Each number is 128 + 24 x the weight over its row's rms, rounded and kept within 0 to 255. Layers, rows and columns count from 0. The size above them is the row's rms in percent of the matrix's.

# layer 2 MLP down (transposed), 1536x384, rms 0.0173, rows 1311-1323, columns 0-127
size [ 60  83  68  81  84  66  73  74 142  90 136 129  81]
[[118 172 160 146 114 162 100 113 119 119 107 128 118 132 141 134  76 133 160 129 125 148 122 144 106  94 153 149 168 136  95 149 102 137 118 148 127 180 103 108 150 104 122 122 159 102  86 155 140 125 146  84 116 160 102 171 158 118  91 148 105 155  69 153 134 161 147 116 105 128 104 117 172  97 144 161 153 153 162 128  95 136 116 150 143 131 170 102 100  69 180 156 117 122 158 150 185 142 113 128 118 181 104 138 165 140  96 138 136 123 100  97 107 134 124 105  93 171 167  88 136 104  85 123 153  93 143 180]
 [118 130 170 115  85 121 137  86 124 118 124 130  90 136 116 138 125 131 131 152 117 103 156 123 102 109 114 144 105 155 111 138 118 155 139 131 103 146 155 125 133  92 121 107 115 145 149 172 135 109 150 159 170 119 115 130 151 137 128 140 116 116 131 120 133 118 128 155 113 154  69 123 139 127 165 169 158 101 129 149  99 123 132 111 112 133 108 153 102 145 114 139 118  99 100 147 144 153  99  80 126 144 116 170 132 149  88 150 106  86 116  95 108 123 119 108 106 165 137 114 121 162 108 146  77 120 107 132]
 [126 158 133 110 130  72 150 109 151 138 112 153 139 149  78 106 125 133 139 109 137 159 142 172 161 104 139 116 128 140 121 104 141 120 156 150 117 115 107  97 125  87 135 133 140 158  75 118 131 132 147 159 108 113 156 139 148 124 132 138  93 158 179 127 136 112 102 140 133  92 145 115 128 120 126  86 120 129 141 148 151 121 181 174  95 152 105 102 162 114 140  73 110 130 108 127 142 173 105  92 127  98 108 132 140  93 153 101  92 129 165 145  94  79 103 132 116  83 154 144 102 120 165 114 106 118 111 159]
 [116  89 138 118 136  86 108 166 161 134 117 111 132 101 114  80  94 105  89 126 119 152 123 141 106 140 129 145 118 103 108 114 129 138 149 140 143 118 132 134  97  84 129  83 106 141 120 153 134 123 133 170 141 105 107 168 171 106 125  91 113 134 172 154 148 114 136 162 140  65 101  96 101 127 130 139 109  92 157  91 115 135 129  84 171 147 129 127 166 117  76 106 132 127 153 135  94  87 120 140 113 153 117 131 151 115 102 131  92 187 150  90 167 106 134 121 148 160 111 113 113 107 106 127 108 114 137 108]
 [142 160 119 139 139 136 170 107 140 148 157 151 150 117 132 121 146 107 119 139 126 129 119 134 110 136 130 139 111 106 103 105 162 116 155 165 168 110 121 127 131 141 119 105  87 129 167 126  92 160  90 105 141 122 131  85 115 116 128  91 129 120 125 144 107 159 109  94 119 138 163 135 123 108 122 104 162  95 131  77 155 148 110  96 114 117 129 186 103 112  96 158 142 115 103 106 138 142 153  97 111 141 121 121 116 138 102 126 133 141  91 133 110 166 167 106 125 135 155 114 112 107 161 120  78 164 137  92]
 [155 128 126 107 117 131 146 177 105 152 123 113 114 145 125 134 108 145 125 125 107 140 151 154 125 119  96 145 124 151 143 138 113 128  84 115 114  61 107  78  88 134 151 101 145 141 141 127 165 126 115 163 127  82 143  89 117 155 110 130 126 123 130 109 133 117 144 122 140 125  82  99 149 130 128 103 104 110 207 110 109 118 121 127 135 104  95 141 110  97 133  95 148  74 156 167 122 122 159 120 137 135  97 112 133 133 127 128 124 143 112 154 145 140 114 136 108  91 171 131 132 145 122 139 111 153 131 133]
 [144  86 105  97 140  80 139 132 125 125 100 140 146 144 113 136 109 117 110 125 148 112 126 142 173 130 163 154 130 133 159  99 122 147 133 119 154 142 134 159  71 129  99 177 165 172 161 118 122 125 120 155 133 113 143  74 154 115 131 160  98 150 141 128 123 102 147 172  98 156 114 124 169 137 108 166 132  97 138 126 126 154 113 155 147 128 140 119 105 135 124 127 183  93 154 103 154 119  92 102 122 114  92 155 134  88 162 182 125 117 124 111 135 161 144 143 143  74 140 164 154 134 120 127 156 142 112 106]
 [135 162 178  55 142 114 144 123 146 134 154 113 134 119 146 114 111 142  77 129 125 141 137 114 138 127 168 120 137 127  95 147 114 116 134 117 102 135 128 187 124 142 145 115 168 115 103 118 167 138 100  95 119 103 147 129 114 178 117 128 150 125 110 121 127 129 128 155 173 163 112 102 156 150 129 126 142 141 102 117 127 124 114 150 148 138 148 135 143 136  98 129 131 113 155 125 107 141 102 129  79 177 118 138 125 106 112 168 121 111 134  96 114 149 188 125 117  94 110 142 142 128  99 150 114  66 142 146]
 [142 147 145 129 140  84  99 145 148 118 135  95 161 123 108 110 138 144 131 134  99 125 135 153 101 144 120 123 112 140 159 103  96 129 156 145 156 126  75 137 108 154 126 121 131 111 153  84  63 151 185 148 106  96 140 122 101 114 124 143 140 164 148 102 104 129  99 144  79  87 134 138 148 138 132  94 102 142 154 111 131 145 106 138 160 120 121 142 158 138 143 111 188 101 125 120 171 113 143 143 121 137 128 104 153 138 117  96 142 133 122  95 124  97 127 144 119 102 112  95 114 147 105 122 111 145 130 140]
 [147 153 166 128 122 117 160 117 126 141 151 125 117 145 133 168 122  94 169 102 107 104 140  92 136 135 149 150 141 136 105  95 118 123 146 160 178 136 122 125 163 138  96 113 128 157  87 169 135  90 121 142  92 154 130 129 116 106 103 154 126 157 146 147 153 112 133 127 162 151 143 113 117 119  80 176 142 108 140 127  80 134 149 107 114 110 100 134 150 125 133 121 161 143 142  86 158  96  98 135 129 163 138 163 124 113 145  99 160 103 116 113 136 128 159 127 145 150 114 150 138 138  91 145 162 157 177 147]
 [124 161 113  91  99 142 147 134 148 134 123 109  88 113 141  89 121  92 137 135 133 105 111  89 104 128 108  85 116 103 101  82 151 137 128 136 155 205 167 112 111 135 120 149 144 179  99 195 126 129 131 202 106 143 146 152 142 127 125 124 120 100 133 119 148 136 107 148 107 132 117  99 132 177 107 114 135 150 112 152 114 131  98 115 154 112 106 157 110 123 183 159 126 141 104 136 165 165  87  96 124 141 139 148 113  99 123 105 124 126 125 106  91  81 134  81 154 165 117 126 117 102 118 145 107 135 178 128]
 [130 124 132 132 148 139 144 155 168 145 126 138 168 171  85  93 151 109 164 146 173 119  91  80 122 124 107 142 122 149 103 136 128 141 152 130 161 114 121 116 114 119  79 136 154 146 168 121 141 126 159 143 127 159 185 154 113 173 138 132  45  80 128  95 124 112 142 150  90 137 163 179 131 118 143 136 128 182 144 139 107 111 111 131 154 104 120 183 132 104 138  77 101 124 177  97 168 117 144 136 145  71 101  83 174 134 108 111 115 127 144 114 126 116 109  93 144  93 127 134  87 156 149 146 130 108 123 144]
 [108 119  94 114 136 166 109 128 168 122  99 135 153  99 163 100 126 143 161 137  81 109 112 162 157 150 118 105 142 117 133 120 175 138 168 126 142 113  96 122 109 110 114 101 113 131 128 120 173  87 104 103 122 126 141 102  97 151 121 112  89 119 113 152 143 110 130 154 147 128  96 139 131 136 141  93 117 117 158 100 124 128 139 145 116 118  83 141 127 138 147 147 162 148 143 136 111 145 153 147 124 133 121 112 127 104 120 104 171 108 114 161 145 115 136 138 162 170 150 162 159  96 141  84 112 114 114 101]]
# layer 2 MLP up, 1536x384, rms 0.0313, rows 1312-1323, columns 0-127
size [ 95  76  87  90  78  86  75 117  92 121 119  89]
[[ 66 178 143 126  55 119 101 125 170 127 113 113 131 100 142 156 140 124 122 130 100 124 109 118 140 119 173 111 133 107 133 117 124 144 137 132  78 108 103 112  97 131 175 144 136 145 131 160 127 122 145 145 152 118 129 120 133  94 158 174 152 130 133 110 116 103  76 128 138 130  96 154  91 141 105 117  88 145 182 123  91 118 150 115 142  89 120 143 124 141 150 144 114 144 122 128 155 165 126 109 141 157 116 157 109 151 124 156 163 103 120 148 117 133 121 123  79 111 144 126 133 170 129 111 139  99 144 134]
 [144 161 137 126 107 123 122  94 143 125 156 166 132 136 106 124 148 110 120 114 140 159 126 165 153 130 130 134 147 160 198 177  95 100 120 176  98 175 118 176 150 142 131 169 150 120 151 103 148 160 135 130 138 154 129 145 167 106 164  94 141 156 139 161 152 130  91 136 125 115 134 117 134 153  99 111 131 151 129 129 160 154 146 160 104 159 104 119 150 100 107 168 111 149 147 124 143 131 101  85 147 112 113 100 130 144 138 166  88 108 133 145 117 198 125 110 161 113 125 140 113 110 132 123 116 129 113 157]
 [124 155 119 101  99 177 128 124 133 143 153 109 124 123 124  96 158 122 131 121 159 142 104 137 103 153 103 123 159 112 148 167 128  90 131 132 117  94 113 165 107 152 108 109 113 144 111 129 156 132 138 102  98 121 108 152 144 134 137 107 119 145 163 124 130  73 126 140 141  86  98 143 135 149 103 168 118 143 167 137 108 129 138  75 191  98 146 131 108 175 100 143 123 136 108 138 114 158 128 104 112 118 163  92 111 143 141 181  97 138  88 144 127 115 124 125 134 149 140 154 135 136 116 154  90 135 115 119]
 [ 93 159 107 120  84 148 164  92 103 136 163  96 102 134 132 128 111 129 147 154 114 115 121 130 108 139 153  95 118 109 115 115 123 121  87 148 106 122 124 142 146 170 113  92 177 117 142 154 149 131 137 121 141 141 127 122  85 127 139 125  92 164 120 129 108  95 105 133 142 158 110 100 145 136 103 117 122  64 183  88 142 144 104 115 126 161 142 155 123  94  99 113 142  73 118  94 162 144 137 150 131 146 189 151 165 115  92 169  99  92 129 115 148 112 143 102 158 148 122 115 155 114 155 153 110 101  93 112]
 [134 161 150  94 126 163 131 112 103 117 182 105 161 130  95 111 115 104 130  69 129 136 145 145  97 142 163 114 148 140 113 114  63 101 152  92  62 127 125 118 108 105 103 101  94 144 117 135 146 135 110 132 138 159 165 132 101 172 104 189  99 144  78 126 114 186 125 107 155 139  98 134 110 161 125 138 148 144 154 125 121 165 110 103 131 119 128  93 117 156 131 112 154 152 158 132 106 100 100 151 118 145 133 108 136 142 152 123 109 109 145 131 102 145 131 152 161 122 149 117 131 161  90 116  90 129  83 137]
 [ 91 125 139 122 154 149 165 118 115 126  72 111 119 119 163 119 118 123 173 140 113 164 106 102  87 134 147 143 130 129 152 112 129 143 136 114 143 146  78 108 147 105 118 141 169 149 147 120 134 170 156 185 144  84 122  98 111 151 103 120  98 100 150 119  92 126 107 142 157 132 122  66 116 120 140  97 106 162 145 137 145  95 129 129 141 158 116 126 126 130 158 126 129 145 158 126 170 163 129 123  95 147 138 129 145  92 125 155 129  97 144 141 119 142 156 155 104 142  84 147 155 121 105 127 108 103 147  92]
 [ 71 136 149  79 151  92 122 137  93 166  94 191 116 110 129 145 103 140 120  83 160 165  85 144 149 132  93 107 154 106 109 157 158 144 140  88 148 125 121 164 122  71  91 116 194 162 116  74 120 123 158 131  95 145 112 143 166 125 127  84 172 119  91 115  92 141 132  90 124 134  95  84 123 109 143 103  94 140 151 128 150 148 173 116 118 114 124 109 157  91 142 148 109 113 178 115 118 133 120 180 130  89 141 150 148 108 147 127 154 179 153 104 109  94 118 121 152 101 110 142 135 152 147 134 103 155  98 116]
 [ 86 109 119 154 113 126 139 105  85 117 108 122 123 170 158 168 140 133 141 142 145 107 120  82 109 107 128 124 126 107 147 138 156  79 112 132 119 162 145 101 151 118 123  84 143 104  98 123 138 132 134  83 136 103 132 113 138 132 128 170 167  98 139 123 147  90 145 134 159 121 168 106 105  92 104 128 138 130 144 121 144 139 124  95  77 163 149 106 142  97 141 169 123  96 138 126 141 177 133 141 161 125 148 111 102 142 128 175 151 152 118 149 163 115 127 167 151 126 134 107 152 140  95 143 166 133 118 104]
 [159  98 147 154 116 161 107 116 176 120 125 132 121 111 151 106 141 100 124 175 110 124 153 126 113 155 163 103 165 103 100 109 114  88 142 113 123 158 109 129 137 158  98  85 141 138 126 112 104 133 180 128 117 154 127 103 172 189  80  53 111 114 138  74 117 104 138  91 137 104 103 102 150  99 160  99 149 107 152 142 109 141 165 118 131 125 126 126 156 121 120 120 126  83 119 118  95 149 144 110  84 147 112 122 104 181 121 149  89 152 109 160 113  80 127 146 124  98 145 144 144 132 135 104 131 124 124 125]
 [102 154 174 136 160 175 148 103 179 205 141 149 134 135 151 138 128 100 163 117 133 119  97 120 135  75  98 143 128  86 124 106 114 142 166 143 148 143 169 145 127 165 144 138 162 135  91 112 121 114 160 131 127 115  77  93 105 141 147 132 136 142 107 114  95 141 142 102 158 135 131 150  97 153 101 109  83 140 166 105 135 114 118 130 169 157 120 120 136 135 116 131 102 127 119 176 139 155 124 111 147 167 157 120 149  84 115 108 156 137 133 118 132 117 104 133 108 178 121 125 154 120 116 126 157 153 153 126]
 [ 93 164 122 102 106 203 143 113 156 123 153 126 124 164 167 145 133 163 139 149 109 116 120 156 109 142 130  95  96 121 127 133 132 138 123  70 163 147 149 120 131 134 183 114 138 135 147 135 152 152  96 103 101 147  79 115 182 168  91 137 170 137  87 179 139 176 177 120 121 111 120 159 122 192 152 141 121 121 122 129 154 130  95  99 139 147 104  82 137 173 124 145 164 133 126 107 145 190 140 125 151 115 144 111 129 142 174 102 137 115 130 123 141 139 132 147 108  99  88 119 129 114 110 104 166 141 129 123]
 [ 67 131 139 103 150 172 104 137 113 153 123 146 131 115 137  96 107  89 149 134 112  92 151 141 155 141 107  80 104 125 117 143 127 131  96 147 139 138 126 132 135  98 101  91 137  84 147 111 126 121 134 107  99 175 147 120 145 108 118 109 114 157 145  87 104 189 141 133 127 129 130 109 168 126  89  87 131 137 151 115 128 105 137 121 156 104 153 142 119  81 141 118 118 105 129 136 138 118  71 132 140 104 118 146 124 166 152 131 126 133 114 108 148 106 139 125 159 123 164 119 150  88 142 107 154  86 112 111]]